config.toml
d_model = 64
n_head = 2
n_kv_head = 2
head_dim = 32
activation = "tanh_gelu"
positions = "rope"
rope_base = 10000.0
qk_norm = false
bias = "none"
init_std_down = 0.0
lr_head = 0.0101
warmup_steps = 200
batch_tokens = 16384
seq_len = 512
dataset = "wikipedia_en"
Each number is 500 + 25 x the weight over its row's rms, rounded and kept within 0 to 999. Layers, rows and columns count from 0. Numbers have three digits each. The size before them is the row's rms in percent of the matrix's.

# v: layer 5 attention value, 64x64, rms 0.034, rows 43-63, columns 0-63
# o: layer 5 attention output (transposed), 64x64, rms 0.0571, rows 43-63, columns 0-63
# up: layer 5 MLP up, 256x64, rms 0.109, rows 0-78, columns 0-63
# down: layer 5 MLP down (transposed), 256x64, rms 0.0267, rows 0-78, columns 0-63
v43 074:533513492521502527500470500468479484473563492452523530498513489498484520495486511476518482539499494474488472473512462485522531487478494467500522536493505521462551465479492515524521491458498561
o43 071:434484505456539487497544517510517515496462509503473450510469537535470488500535497463482520514510508509529519524504524518505473502536479495493484508500458478560472525520502505491470476498530505
v44 084:469516507502562505522439525513481538503524538530469496537495450473506492516509478520504552503502515483528528498511477470498485475518462520496504477479530505466506536493498491514481496527447485
o44 084:523472503499437489485534499476518490474471488539525515519569500495468505488495503517514444533473513541480473499488522524489497548480531452518469503489490466539479480512498496510507490491500522
v45 084:541541478496500520484490521503535486478501502488508494492513476465442465529481474487497505497488509532566482518482461527447525504479521485509548471539475503493490512531481522505536467483503482
o45 076:447468531506504490470508482518494490520489462502488507531490469496479545446503503489489488501508496503523529500522507504527494505556447492488431487494535491519510526468516493526494517564506525
v46 091:524484497525507492516526522480503492504474483527495479478557523514513490474482484531519515485495530526460493493483515455466520509523447518455488538526499495497463510531509464463483528543477448
o46 093:542481521511477474492492474511501505538511522530512534517469467479493496535505496509473485514519493478505565468508475546498460517476533485504507505452553483490512458463456490499521509469514520
v47 098:513462538474500488527474513517517491537500524490494534508493500483492497512496483450532506511451562493495514481477521467513482503523491525477513472539492524520522469529521439481523464453524493
o47 106:520527486498508492462511538486465519501494501495522469503494532521513496518498504575474497494536439531492483518497523503437532473485522488502483519495542456521469499492498496529482479518457516
v48 090:481458489456556508530493485468473496501502518497521495530507530462512471477556495487500500502471501499504487502471469471448499536497527483521472488486468489493564515500518507486541515520539522
o48 093:432535536525462490472522537525514481476511513501491496509501464532480506557496508513485507504491482513493524517464494488568485466513453518511527519506491482486496506489488530506491510474503440
v49 090:512488540563464501531469510473466502472470482452563524462523460487463489492494516524506535492487486513495485509539498515515498499489503507523466489489472495475490493513507452529542529491512506
o49 107:491484471472554487449505494476520487504494521528461518548475538520513541516477473496485497516515510488515491502463514492486510509483511493493571486515513513509485475450475548498484453534515499
v50 081:524462482491509519482558506508476501500488532499546506505495504484549482493478450495474502507505479474488500451511490505520514488513508479461493558529496452531489480522541486568491493495487513
o50 091:503546480502488509541468481498506468503500513498486469508504534525476487509501540485539474458515532536524493507514522496487509454481479536543514481531516532479496525462471468443485534469479498
v51 092:486533480580500493451490467511448531518483468538488534506493487475504484519486557508481490492483549521496499473471496483534519513514510496523468488489508461527517505516548508484508494502512499
o51 097:489497505458506488522473535501514515492473514472489480495561495492522522508521452514485457522496485475494536564514525501489453496506509506475532486510459538487491492480454532543484502542498495
v52 095:520494495527521523513486494493535509486514432483452483479481508581512510489512503472461476522488504466559489489518472516497486523518501524522489529484512536503478488450519503490465515513487517
o52 117:474525519480503510512532501481482515538495545509544487464497497443505486508476504501545531518498495507476533490489511503496481460466522479472543490472454518529511550539477526489480473461497481
v53 101:461513466533499509528511481469520484488497502500495537503535465475504531522516504526488531477474452519493491494470506446463567503506497533493495495529514476534475487514479533476515447481482514
o53 093:511451520512522447452521541513514503525476506476513513480508506547488449495511477522508483479506527494470476470498509549541443507509497511499539502509518490486491475508545502513490551485503484
v54 083:512479498517524518515473506483516495517427516495503461473485517510501492517497497511470577475480539497531506486456519453495476497494517541517520507496522515518512455525500474549486487474472487
o54 099:461498486492475473494517507514459505521529513480522520495497525496505554487509460489534497491499456474494499477515441543512485463521500558528524519510482497488502514499502520432497495488554514
v55 100:494505483491471481500530498498493535442494504463487469529516481489513533513497486498501478505463529465502473489526542509512512513511461471521513485502574508523473501518518481457514560515464531
o55 100:518504501502533546483514541532527475498491490547511536495525470485448495467498523473508539482537486519470527523494517518492484520498506539478484518494438479497486484449465494495478493484526466
v56 078:464510500504502461515507500511487445522486500494480540486503531470491476540554513493512487466505504533515545495566501504499536484512557496473508509468484488465473498497462509498472483481457490
o56 085:502488478505509483483531519504535544475497507468495486508492471509513484450488517521482510495508513509480434417476497492485475482474496526510527519554561490506532513533521494520484503492520495
v57 095:465475473495466475499517531491526538482523504530491498494496536464517493473535511479506495475547489476529491507527518458501475525433506514475477469534513470496522490532476545520500543482513511
o57 080:509537482500545495528508463512519478512502481491516497498505501522512534531492511516441446512466494491441501515464487507480505482551518480519514563460485506485505525448497472521504508488514507
v58 097:486467540509502468477512516472484528480526470501453451503467502482469441517495512511487496528467539530512550488535503472471505521477508505495523496495515525466511523515472497483560525511500492
o58 105:503538473503467503511489514550517456518486521513520507500544467496526532489505510465525473503506514497503471521469478547503494507516461526477472467464445504524514540491533476528465482501482467
v59 090:498463489487503512523486500499518477476467456481524513509524491527485536503518474516476512490594508524504480461499457500523504496466509496495512550512434522483530510492500498504526473478471491
o59 097:499520511517519496486533545495474476498517532510504502498471494491475464459482533487516511495467454485537498502472536466503501454516506488516478516470569453529499479524474504486477532496528541
v60 083:455511508486518462524559487520454530498494478474527495462481521492493529487472508518514530515532464489527549533516514489485482465454494507499489465497509496458516519513511513485541462501516537
o60 091:564472466491502513523456494461524478497486521501491492533500515543499518482496473516550481466514473533497455471464513499521545504508504517526533508491478481520519440500504524510483518467499486
v61 090:511516498507533477486516497493500531468519529465485521513527461478510525482515517463503487470497495502527539502480472496504531536475499500509497495507514477519429454556513480542453537481487468
o61 091:495499483481494498519489510521509484491481526563479486463472538491523494504474491547493510524474517511426480495539564503501466499506515467527497490485517508508532521444479530479511468496493509
v62 084:480515494482471483546551536470500471485479475472458501496521472468465481540495501497536557491476487522485502495475547489541486517504495496525484526513534497512500470475547508530499480477492472
o62 097:478488523521513481489494476522528516503488506558549500478488539494528504491496474505458465510499522479513480486517479532436535466515534529466515496474486466502479535507478455491493507526493542
v63 084:526502444472460488534519491520535531527516498496525546502527500481538483541495477532472504495502505505516500500444488513504479465503490455545510482477489488504506506517474501493425522490478514
o63 086:504490474556544545477508497510477520457501478505494476492502470528440506463515526459505499500510486493474463481523508469507495533494502545468481517511546501490457498493532496506527489491552495
up0 102:520517507494514513487502542473523519495505450491511501477530512544475552463465512496483457514502538439486482494474531506485450527503538480500491514520502502520547508483490468500518498504470543
down0 096:467549523513524469545473504509513542532490493511507528454480454518500556477523542516499519512504486499473481496517487493489439471473469498488491496505493495463495527504500522503447485485510535
up1 098:530463521522483478523500504491506493477485467554490503530507491527520483524431513499496519509482522538512475483504532462501531493504552456469539497443483496477514517487533516481472488498524485
down1 094:455493508473516474507488528470547497488522514464491519489442517478479491440505546482543524509531489511532465503491486481507466486532486475472533540497471522519518546513500518488511495489485504
up2 079:518478434512510481518463456471481490505501456482475466498540523498537463469528502535504514525514525519474481526466518489471523538536520467528506503471460492507501470505500484512538505488486490
down2 084:480533524494494504492523458533506478525489505504548462511530476474520535492492456461548505522485462521475550522476500542522512491499488481453467511527479525523507492522507498521487495485454481
up3 118:535528510456537508438504546460536480536508473522465486535479505523514501539533518488494496519512522529493477532506507487505470516482511477497474455479496512494535489496498449498508475473513470
down3 111:497506458470516493517484529531488471447539447524498524528560499502484544502503492479508482514494510532462529479492521482478455529508465502493527544504529475502504488521491502469526472474516512
up4 104:526467511525520510493511482479485504463506472517516516460526517475482500454517499521475497533462451494466477462498529457530465529482494519522494519488512526505507483542555532485478531517534490
down4 109:490473556489521541474521488509490465492476475492548484550458488507526525550486497483476531485468503514507526549475511482501507520478488478489467496531478482482464484518478477537527515479517523
up5 121:531503493526552505533511511539507497509510430523492501485476483486488540516487541508481483534457496518483480487487523464500552493471534495497501528492507486529501472502498481551456506472541507
down5 117:461519495476530452508527512521441538515520526500460492509488482480487500525495507499518527515478509469538474474471509490499587513525516483496462487479494511490495484495521504506471502462510547
up6 127:479486451529470506485504496527471471553469498549464516534492495501524531487542528540476480523503504536482471479491496477466473513482551521524501463519506485513491464498486502506481542479486495
down6 118:529520493505444557493455493491530535494468495486545500482468501493502493476479491499505450577522461496527499538493488498518537495464493527484491500521494460503515514507500520512525499506483467
up7 098:469525523491490467461479513478512503504518487492506517490497504554493536502492463525510501468487453506530443489529513509498468458495530547530519531505489499519541479513474464502555505523529509
down7 085:543495497497500530496493550455493481461480491497473510521431462510485466515496526534479476528552511536475499489472478541510491542528477499488483495499508491535530507478507498538523514489473499
up8 115:516493497514512528484515458484514504451522505540482504530518475497476482492562540497454492533516531545482472471505485505483514496534491477517495531488485463494449482489468494548465519502476508
down8 101:504490469521486521470487535530489516499491471506508535536482500473485478529514511485538495515511508451475541516436511459510513541507524510469453491528485533478510501507529499507493508488435529
up9 102:489510464475499503490489542478476486498471471500492501486464495553453452516490514535475489530488520478502508533516479518513515495505470487472467549500534510533533466523504555530476515538486509
down9 095:518530497533506514512501490488497524502518468467491508509494450482468501537482523553489548513540528476460503527471471465476493508481482522493491499477486540535481473491522579500489489480497512
up10 087:474523538474528515507511493491485540536483501510487460513450561479501484497481544516460477532464519531479484506497477469477504493526513523539496466489532503515494537459514490468502518496537519
down10 090:481522510488504492513539503508493517510496498488520541498534533459473518492501478540458497533480513481513519479468523494505480400466518481473493543489510498519455505523522486503525502477524519
up11 106:513513524509484500500464503513515523469475483515494464476483501513488490512523514469542470535491528531442472471524506490493471473464498528570511504482536503514464498468484507528554508533496481
down11 110:505442491505493479463480499502514464497503504527482488534526448492566494500487497501476549520552482538486492506568449534536503504509509483508486486519484493461506489499470498517490499502498512
up12 080:487493515468477467504469503461467441465460489543513457512485494486522498516497489483498501546511508526527509501481492540513521495499521479510539464475499502486524489489496524481518540579507517
down12 077:498497514518533539504534524528482513514507512453457509487475503499520516451543562490496531450503434497504481477496520468493475516496534488501515497474512474481515522493509475503525543485497470
up13 090:510498478533505515493477487526473519464530541509479463506458492485489520529468507495462475513508512475503485481502502494498559546466507528474555463546505478480516477474493520463487460498527497
down13 081:486517493524479554511509456532541495512486491522520502519474482483505510475479490490507489472478482468500550562534477483515514520456527501483475479477443495509521534465475531521482508492479528
up14 071:483473507507497473497495475518482493484542492532516521501438501529459500519486489485418534538490481520518499498519470530532515488504505479521507476520520463475469512515558481486522498466490497
down14 066:551510486510500526511523449543508515500494543502455529518495493442475551480496504496520526476506503426507475516504493494475459487508504490500506520496447525510495452492521517497507526500501492
up15 102:551474518530497467477528499512445526474503472475520494497487526506530496477510492502503495503491473494480477473486518524485469486498501482505523599526519507497506500507546466513529517458532495
down15 094:479481515489485488538493508481524471459511463525522454520545506523451486477545448504483492502506520491469495549531486527516491486522437490544511502500537499499496485512513520475525480519493513
up16 081:484475517465492503496482529524504467503510505513487510464473482475471495511497494488479463483524484525547499454448526481519530479538502537503537460525481448507543501520500522519459478533500527
down16 092:470514488501487534484531503480512503470489470487495527537501494503491507491461529521503481543461523488486537506494468508510498492486463485511469482524439520525445527492571499540521501473529500
up17 079:563502519500460496509462482477464447483509459528518480516511520549491477524504512507463500497454522511520527472528510537479547499499487473511482455481527500507494515491516531515502533473480511
down17 077:473511541494493500504542507515484513505512550488456483506490497471516542421522505454491499504502489454496523531509485509515473503509509477505540531460484465485507473466532494508540531480511488
up18 101:526512489505492510495488485461474520492507534535488501487514536501509543516458515532458515485481503496495450503550462486444482465508495485522503537489546506534512487487472515477461497555494489
down18 101:532494507481480436509492510469525486502499515425526507500474477524477462467498467503551512493507491491537498542517510501520543474485489516507530500516501512491470537525469499516521534508454491
up19 103:531446485529524507497520519492488501500513510464560533510478487539496466447477495525526459516459538537540474521503513516523503461512504487534467476519487525517457506498485495512505491506476500
down19 105:488494539503476481474493494523523498534477510511483477517515531506488462473514492482498488452486511518479537497499493519494502530474496522483558515546510476515412485490526520507500511536442507
up20 097:537493507523570523446465492478500486525535462476525497535494479495504500530484496522510481503516490478512519487465478506478534504480537487527547449498508490520495508546520515494461462497523487
down20 104:502474520503542503505513497524522457496490493467534487542541486512472523434446480472522465504442515480514473483501496503505520465524502529522521470542484525540505512501501482495497501499494534
up21 086:576459519520492523509484512521480460496486561510523520495468513498497504502482464464462498467512492498486505470515478525453497519486526483519488540510542499495513462482479499466511498503514453
down21 085:454527480513518567515499495469542517526464476498510493509516537480509458508515512486490455542548514471516521493509508498482474473514482507482480450498488482495481544483476521508540463489510483
up22 099:544542462492491478548459550495483482526538516536493489486482477494507463472480509503520496481507530517458497496473485505476492509526553516498506495509554481500461487503563503484506474487497493
down22 104:465474511480527547517506495487540473484509524478522482501485507498512466487517551481496531503520478511531516472479480473520477513505462529489499475433483476544482561484520520477472506499533518
up23 083:479482454524510492502522525470507463481473479537523495526484509513474494532479489486450506511493521480548477493504553522534505486482504565535506484495468467494471468500465550515499504490519509
down23 084:502516504469507505534520503519460537456507544493450463500493549450495519477506526487474499486513521465477533507512504495487518501495487517510516498478546525512487509497538447454508516490529454
up24 098:453546452499543564459499501487494479501496503495493532508479519485453490475496505532522451532483527511492515496485525524534521471469475501514495525523511481506528458504500480515472495475530523
down24 112:496478489448495440521528526468457523475507527489513466539463551502520478480514495493508536492528490494543496460490531519506520512522491506461521520474537479514501518473456515490507491489528513
up25 106:502463524448519517484525515483491517520554461548496485459517520483528484517498470512499455496507504479493457481510533503522471517517505516482492555497523479514552471508515511472467508497463479
down25 113:461521494544505499492515490495490475491500502536493485483529547508447542509466502488462491492482479492500489481435526484478553500525475511498548560500537515502503482492539517512482489508497471
up26 097:514468488514554509523520549497493487531483462532525529520489522472516525508479514486487515514446467530476492456507514550490535486474505470499485459472503505509483488497531522540499503532471469
down26 103:475509536505453504524510465491478556524474496453460515485525467492486487531474525478512516521522521502533518499507527455456487522537493524521534481513482472514495494473496484480496515453541511
up27 112:466546478491500473485482522463449514509484477486494558498487503532475504548522514497463464527492454487510444495515509491502496519476508524486516537516504497522521473528526525494522532515456483
down27 108:500493512532456514490499504503508520540480442472505531503466477515475506496448510519527498491473527471509517537524468506518485503458557520540530486457450510522498496487505473511481504510522533
up28 102:531497515503533501472467537510514548487547506524537529485525454470505518489470463493482507543500513516509473495482465474500524524472476481519464444534544488509506467484495504516470521512506507
down28 111:513520497515477498464474519538526500533517483516567498488495478514485473520520450506507492473503513500493558513530505492519498550541516497503485481499466523487510467521472456477454496483451490
up29 087:543496500483475464462464525479456488494517498528531517449532519520502496480517474516542504502480490508483503460483482512507457506452528489516489508518532522506466511446512505485517488490552539
down29 097:502515482504488522538493457543527547547490514506500508473491494468466495498482516500480479455503509515479458541505501469497514578503496529489505471480472538518508482500482507526500514523449477
up30 100:464502484543477509474447507476500507458490515500503469498487514472559478503511522524529505523495511516465458494479501471532503498508546477535502484494509502473511491498526501556449471490533542
down30 116:518479510524504505517510523509500486484475532490505517503477533523489555519498536444504515525455530502483528519440488514493520489500475474475478534488508543501442502503499467440489536485492502
up31 098:501467494518549497463464479495528573492501479504531493498523493485544482477473513486481477510540538508515462526474507465518500511508536519547509486466519483490516501518506486484470474548484519
down31 102:484470511483537505500504481502478497528521472528521484469544498526500523473471516483468489470454475483525542523504515522529519518464497518484468494507486545485515515509569459526483516454520486
up32 098:514473523528482546502495530509530492495422527492497523468472451505479486502538501468493486472496469511494475497474501520505480518482517512512484481498534505558503502510562518484504543537495488
down32 093:482529547500496458513507481479498499510528476476489543486537495523501480521517464510482556450450519507502542505463479479497457509508462505468518499532496488512521481463494518509521503514461536
up33 086:507491502498515520518511485476463495486489504515457453518509560564464532528518464510510486481503479497512476505472504497476516509480534471475483517491476501486543475551516557489510536490527500
down33 086:540549518524488515511521478508521466481532504472542482522497523470487453475453487481529506494504490509524523511521506495519505519507477505527543477471456518494444461517454519508527500475489527
up34 111:483489479513526534498455478501507478484441479528529531503514524520470496517543530523469471479481489537459505478458540471530510497505549515525527516479480486519508495506531495489535504469471487
down34 109:477536496506501470477489468514500499511501486505540472523520538538511460537506504514474478488487538468548475483511457512493494464493467514508455520477518489518508496530493542537553466519506465
up35 085:510477507505501547489474508495522516474475499468499467503515512483528492502487481538524490529460505543571510449518521531522521505540501542503496461501491528498501449491507510510476452511478532
down35 079:509493485521504498492502508511511515492495515467480484506470514507520476485478542529475511429538498459479506447483544520473486486512555539535561512500514456502505475485518498474523495499507476
up36 079:468524530476498502478495476505507505523496493496504474529462464508472485467491553486501501468486524540480491486528517544546510506505493513511464544477539466492469512425486485480526469485514500
down36 078:487514489504497528539484476513527492524510496517547533537537476445486519522482461482504508521508489465472550556499484501504477476494478496522436514494459517535465510501481483493504479472503499
up37 124:474486500514498497489482517481478549475463543461510495513511502536557475530533531487499486509508474519513480490539564507521493491478534479516497483497490505466487492471505434489519487500499451
down37 108:518500505520476515487494534500512497503505532449502486470408462475497527533486498499485509490491500538497488555521516479522507536493526519497485507480482491469529555493465493533486514464481515
up38 081:536478538523492462504457504492510522495520510474493452474529507493468515494502544519487465501508506509474518449525549477578483478506519481494546507501487516527497494517473510512461509522506484
down38 067:521493535521534517471516511503499516528468571472503485530500493511514505477523516515489535463464459506462506509493523481469485527469489502503530516506468462514520480516486547437506520500478473
up39 107:516455473498515490500498516506485561496458503504500516526491505480495466522486536483502475515514460520516467543488465474482532522469501502521486469493534480482570522466474516525458491513520520
down39 109:504473475524487549516455497512477482457495488469516496555517504520444498510509516504472509497533466490528520528499466503480431485498519478527543546484485510519476520501506520478535500500492508
up40 090:495471524505493477495481470473455511537481472472485496454508501541478544484487517500504554474524519478512478458492521504500503456553505481468541541508551495476502492535515498493525506501499517
down40 090:474537524504522493494507512486479487431536466461504513492507491483474493545555470460465509508500534530510514474468519497521512542505480512504529524483521458489466491498485477503503524509547477
up41 109:483527467511524493471506502462504471526485482484556491537506517503455490484504484500486426553458497547474478506537515484542509471504497480497494483507526474483519506505474480478501478535516491
down41 126:482452556494474472498489481503560552470530469492500504447509525502519474501510503549489488493468464503526518504480492506523537519478527497508540509519487516521492482470461482541506486482489489
up42 104:508488506518488569429483489496510488491511528530482524505462525493493486498508530556535505469502495489454511511472497492507513536484508484519518495479532478460446483519498483527488462514496466
down42 109:477459482501511528520493475494536520532456477532498501504524516473528496481516508542484490521501488448518499538524487463541515492494489500527478494537536528473506463459511469522470490460455515
up43 109:531438495527506484487544525485539494514466485495473492504495530481525525489461507508483476484492522489496521520461499484542541507517487472534499491474510462483537513491515471562458522478491526
down43 094:481470448500488505478562536457506528488532486494479483525458540492480476508513487466500446495500533511509533496487517471544510528527502504505521455499471515485513525488514484535493518503524466
up44 102:470472517543540552486510526477502440506526510466498508510509474546475517490490534464483458479469546511470486487490496530508486501524510512524448480489506474538520513492481502539498506508522491
down44 101:528523475523529494481520517521525460509466500529481507454512505455543477484497501531537489485472471494490519453456539496523530522511519485480532526475501528470507503494555491515511457483499481
up45 096:546562486538522503464499489504468532491517477465488501520529465515503521449464515517489515534507509511509493484485510535458468518481483499508481508524494472470489481478502532474563470477503518
down45 091:459502517487493497549505520511482496542497469517508479536517528509484478566510522497518462517485483467487467508505458484508497425529526494476497526517481511511468482528474477511474542516517507
up46 118:500491472468520476545508525498477505430488497521495493508522515528489488452530486526498493510563517479519512515453501484520504546492500485520476479531493482503500509493497474542507524443545517
down46 106:510539457542491484478475475492509511553495486516484521502462498512455503513483514472494532546478504499496493515459511515431494513530535511465495474530472523474472504507513523529482517549500504
up47 103:478494477474489452498523544485517520487517519503519486502520520551478455494508486514499502507519510507466512501448533455490554458507549506513428496505491495507477475515504524539484503514484500
down47 112:501533486489474521540485446486493490495524500520530502462448506500504475517461476536487467481539492552524477503483433504519499526501495505466557472484502517537509493521510510503500510506481524
up48 117:506509498518537515514525541481521479530516468474500495459526496488465470499500503471507491515469493522520495476545537542508531489445513532501510499511474478468509496455538535471505472558489483
down48 124:527471479476509523466517490527489509485479505501514506525488508480466534519483524432498510544465513499480492532481527526524472497454481523499483504494467510582526514523500504456512508502482467
up49 081:448443500499511530495519517457519497516528505525505514481523537505472513466491478517494516501511488478512496485483454536516460498515488522522560501477522450507528450463522488481509476488529515
down49 081:529512487495533475508507517489514498515479468474484544481466526486490501424514476502519531467540503465534472518533502476478502479532540459510537528507481495527505499482508545473496475507470510
up50 098:514506508474508521523560485482459474480495478517482523495516538480484472507463457478526516527522482474536489457496493512514504493474510467529496508516528483557552466488538487477517468522511513
down50 095:484514514500460486497498508523474522569470478507479500510484476502480485461534467509489496474485569511477497537504530527498487481472524481510517528483521530513485572472525504488459492488508508
up51 088:511458515514508527515468512482564457556496506505472491442462533516507479491478516502507508482501481476515499512513491519494480516538570501474534490526493507502493509518481472496476539496459492
down51 074:478472508488486482520474514487476539509533513551498502512564485518460486509492452479504464550521516550520505464482483501525515487543500448495529492488497484516475498513480461482507479514531504
up52 096:493497530444524506520515514486527468473469507510505479440503491482533468517505514570470471501547531529529506503498488492523536485521501470501506510499494507514483471495555470485516459501525487
down52 100:536507508528481508503531449556488518486473534465467509495492498528472470519459505523518508542426495452507478507523543481482499499496517514509496531534512512492521480485504503468475496513472484
up53 085:497532531520486502535470506494478494475486528505489446502492483492497490509507448514495485520517528548470492479489492501505500489510521529476536481564491456498480514543514455485467480532542544
down53 067:546501510500545512471531511505473498502475499470434494505457539480509530473507537520532550455493509453486487491525512526495496509493510505482489516505504496471530495438491529517535512491500477
up54 090:475543520487543489513486517481510474487525528499487542500513492522483500518491455520506443507483513503526467441525508478474486511494499493517531505528469511459493465530487494431485541504519480
down54 083:518471509506513515454507504510529524506508484477532492494493499490518468506487531509485561483522486500463492546453472451488482483491520527470508469444535511542505526493541496525513451490484502
up55 105:511503507502495506503500486521507506475498499574472551525485512509475528472459502505506445516466497512534478474458491496503490486530529502506469462489495510519541504482517522524443503560516513
down55 109:488509481526463455549499518495495494469515548505460483475504519532538487501494485522479500464484525543484485504521459520459483469531512485493531471535516531484536508471496512544479515479469507
up56 117:500505489511541541469472495492473508540527513500494503498453515477512501490497508465514490566476501479506506472500535508483534466472525505483502509528534515485448469521465511479530498521480434
down56 118:492536484464537466527495517490437496548504474523474496502498495509494505538539467520514519513450498445514528507521495479539474527521463504494458517502471502486503494510489497522498501530458530
up57 088:506451506480522457493506482480494501519466490516526457473511545501477478500500468534527476548549519541527483518479541481476486515505472505489498515484500484498520475458492440544511495492486499
down57 093:529541505519490506519504518514482507523497492469494546510480464478474504486459523512470513524493510444451503478501451484542519516520545457501490461492540517518486529520511531453476494510504493
up58 103:518465484509503490494538525472478519489567496468478513536487522531495484489501487488487480474531513504547499539510536533485473475514522443499514479511492485457488508472531500511509472482561488
down58 107:498495464504513482518464498495450519482529502539440542439536501537469484506515511518499505489510512501488465506506471521502535442511510518533504519526455510473482509504470525473504504506508534
up59 103:513526489475476514458491519491506479479529472517476496537543495498507495442468515476532474516563507522496477497523518511501510510502509460474477487504526465471533509507514490449501492477556538
down59 102:504505481519515459517530513476504498477492486522531463544465521513512474536502528517509493483452532494535497500464520542484476452533496515502493544468463516493468513524527505486544474498489457
up60 112:538481511477497508497502455482504497498527527546497487512524553525513476438485512499481482488465479485493479492523493535579521517455512470474510497502519489490510518499496514519432500520495500
down60 093:528504509528456523487475505488467508527501544474473505488482530506488490505464517521508478562520503505484472532515525521503516558532473489504478486485476504497498486533459491463498519470507430
up61 110:505488523527536540533551488457511496442521502497474490528500500479475474519514492526500473496492494467482484486493515525455470509510501485489484521476488463500521487487506553521509478502536575
down61 101:509517503502454502501476498537496552508472522486470506506501468455505552473467513478502509488524502494509506534520465504514463540506531470514502425527516498535487514520482488504464541526481492
up62 105:506473433504506519443491547496483455508479529471480491495493509513484525522528461533493470523502463499482513533453536486491527523527484489550503498492534508510464496520511530499518480472499503
down62 115:449526487505448503445475476514524476500496499514485536519521509491479490566499513527521480489491533496469540537507460477445478521465492503498503516492511492512501527512525519470473508542500515
up63 102:460466508524516502504528520480492542489521489522537503486497493494473482514520481502490467548517530543549479500475495428501543452478506515509513475492511483483487454516500473538506506531488485
down63 123:517528464472474504507497508494498449514516525516505488477482494515536483534509532493499494485462472557524522478483486513514466472512505504506479485493490465486482547569475524520480484503566478
up64 074:523494508466536486478448467464540514487503483519482529517481515492494528508492509470447455489492511511509511468507460521503525549494551528495512492518468491466535498485495459452506504517529497
down64 073:461514521489523494503514497480495533560481476521558516463515500448486498451496483488535492517486458479497530563516506471505494459492517479472485521503469524516514517510514474522529477476505505
up65 114:510522499482550522494484507500517517507465510422553479504471498494522461477503464499502489493476532526517471486506478493507479507540508529511527519520547482522490442480551517482508485506491515
down65 131:489460484505479451479492519510496467467508514496468497542501521508494483546513492438543494482525508515497482512501489507522494504538457483490461527458533480503481537520513484561498525509488535
up66 101:490507483495485536506518522505490509508473444496473493514458453511540502497541511511493512536534492508510516489551498430511529553484525470493513496499509435464486477464503500514504503500506495
down66 103:466508475487497501500463515521490499569500533464512489543507521500527497459518492531488536482496518486514518493491482461500476475489546524524528484503516478506421473464522507531513482483508480
up67 086:513460508487519504547506510509447457510483519443507493501495477528451526471467532482512488537518460529507467498557531514495511521474480459474471493528497490515497488511499508512496472531521505
down67 085:488496468471481465537485515563463539508504497482483484539483470486466505531467496514536545536482498504523508499505438525476526503475502481466525537498485504522523461486524499532494484494490506
up68 101:519502476497484477454499493451550468475521512444475497523490497546506493546549489528495510492527512509520488504463520461519462494470533500506477474511495548501506506502510526488467525469526493
down68 108:511485521469481473524476497504502491500493562562536451520477525504511522486488490449451472474532487490485544540482505490521505504495508531525468515498505511532506492494524453517503509501495455
up69 089:516509539499498473501508477516484459451520516456515538459488502503510513547479538543495474520459512518552467468482516519488544527453503498499488488501506490461498473546494514515486498520494499
down69 093:488500518504495530519495549502493498473506481486536558531529489472559515479510487486550518510503503515457499526502494500522468510480412492480482473502475497510457489494482526473524490497491510
up70 090:469501528486507511534508481474557516494505461503513471449520480509527493492481543511484455525527548533481483483506532529477496488483492447515524554503512494482477516466480495483533518516483517
down70 091:517501511540524507485502470475512494513501520495491476531475494535475514470516498507511563492525453473455529534510503484468479473444554467453502513487515519520463478531524487522497503491510510
up71 106:490474466500486545532501513520527550501478511493506469512508497521516497501489479492492530475499478517508478512506511501452513467536522472486514483525502427506441487459533524503542516516550491
down71 095:471521518513498541482510490460508481480495462501500533487529527516460524512485560509490492524517524459443461512501531493489494515481491508528517545473543532500508504508492452514453472491498484
up72 082:497497536521516488464424510479494489485509524490541456478499512488526478497513542498457480483486491505532497485487547527502490490480479484508500481511490558499491445471545553498504511488495512
down72 079:521501512509543504526513489505470485527490485529460529477467497540485537467506519491521535460512528464493466501542487521500483510530474530476546501473502457501524535516478494464483511465502458
up73 093:502468512490500496476467476526466525496514493491490496511464477470555505456514513518494517522466526488492477501571506514547480486530501452502469496512547485532511488493497504509444540521512496
down73 077:484535470519513497477530489535494509491485559493539518487485486478509481521480468506503477477515464504498526529509533511528519536502518492509464437487449529457469509514499489501526452495524468
up74 086:524496496525535466506440533475514499503523524487470483488541518464490499501501517519491500467519520466532528479479506505543480483496502465514512518504475455511508531442478493510498508540555461
down74 073:515469513479531498466518534501473487480496516494423561518501496511510513517520551477510524486520520499479470460511519503466439464483507520501517500514470521503521469505539508484519516484474511
up75 080:522505457477485486478478506516524480483504507550546484485497470556494465527486503482494524509526546507505456506511489538493521507469471458507544487516506505482501536482435527497492525515509473
down75 061:529503536499573529494510515492458480539462503454467512496489535462512525478517497502524514463498481500487479492505511516464504504494521484512539529474497454524526473461528510492514504451479507
up76 108:516513453472499464505486529473495503513464533534528534480503471542520463475516513513466489531517488465490497549501516509498528482438487480489530520525533468516458463489510516484516500499532498
down76 105:525468517498487506524553493468488486480479533503481493517509496513484538549539480501504509496481559494523493464504491490496465469521428486489499501467493495472496511539490500510531475559523486
up77 085:511550460480515427465534542453500453507481519481471499500528521503477456521479503484500525503497477484484496503508509461526485502482485525479528473495533485516547479484532483499525510510502520
down77 096:498489462507457494502497472546463524501477500527520532491518490452501495521537451504491496492506506509490530582510525467509492540487511499501466514507450504460466506503501489507481530541513507
up78 104:513490492511491537544505483477503469508514515507471486501474521502479481492447505503506493485453570522470490443524503482522464529528563472516487501483466461499517459503509510510519480515503504
down78 123:497540498513499500546502525528508511527519509578496482507516500510495484490500479460498485492471506503549522451499496496502479504505512495490495517464465498455435505499494428543505490508505516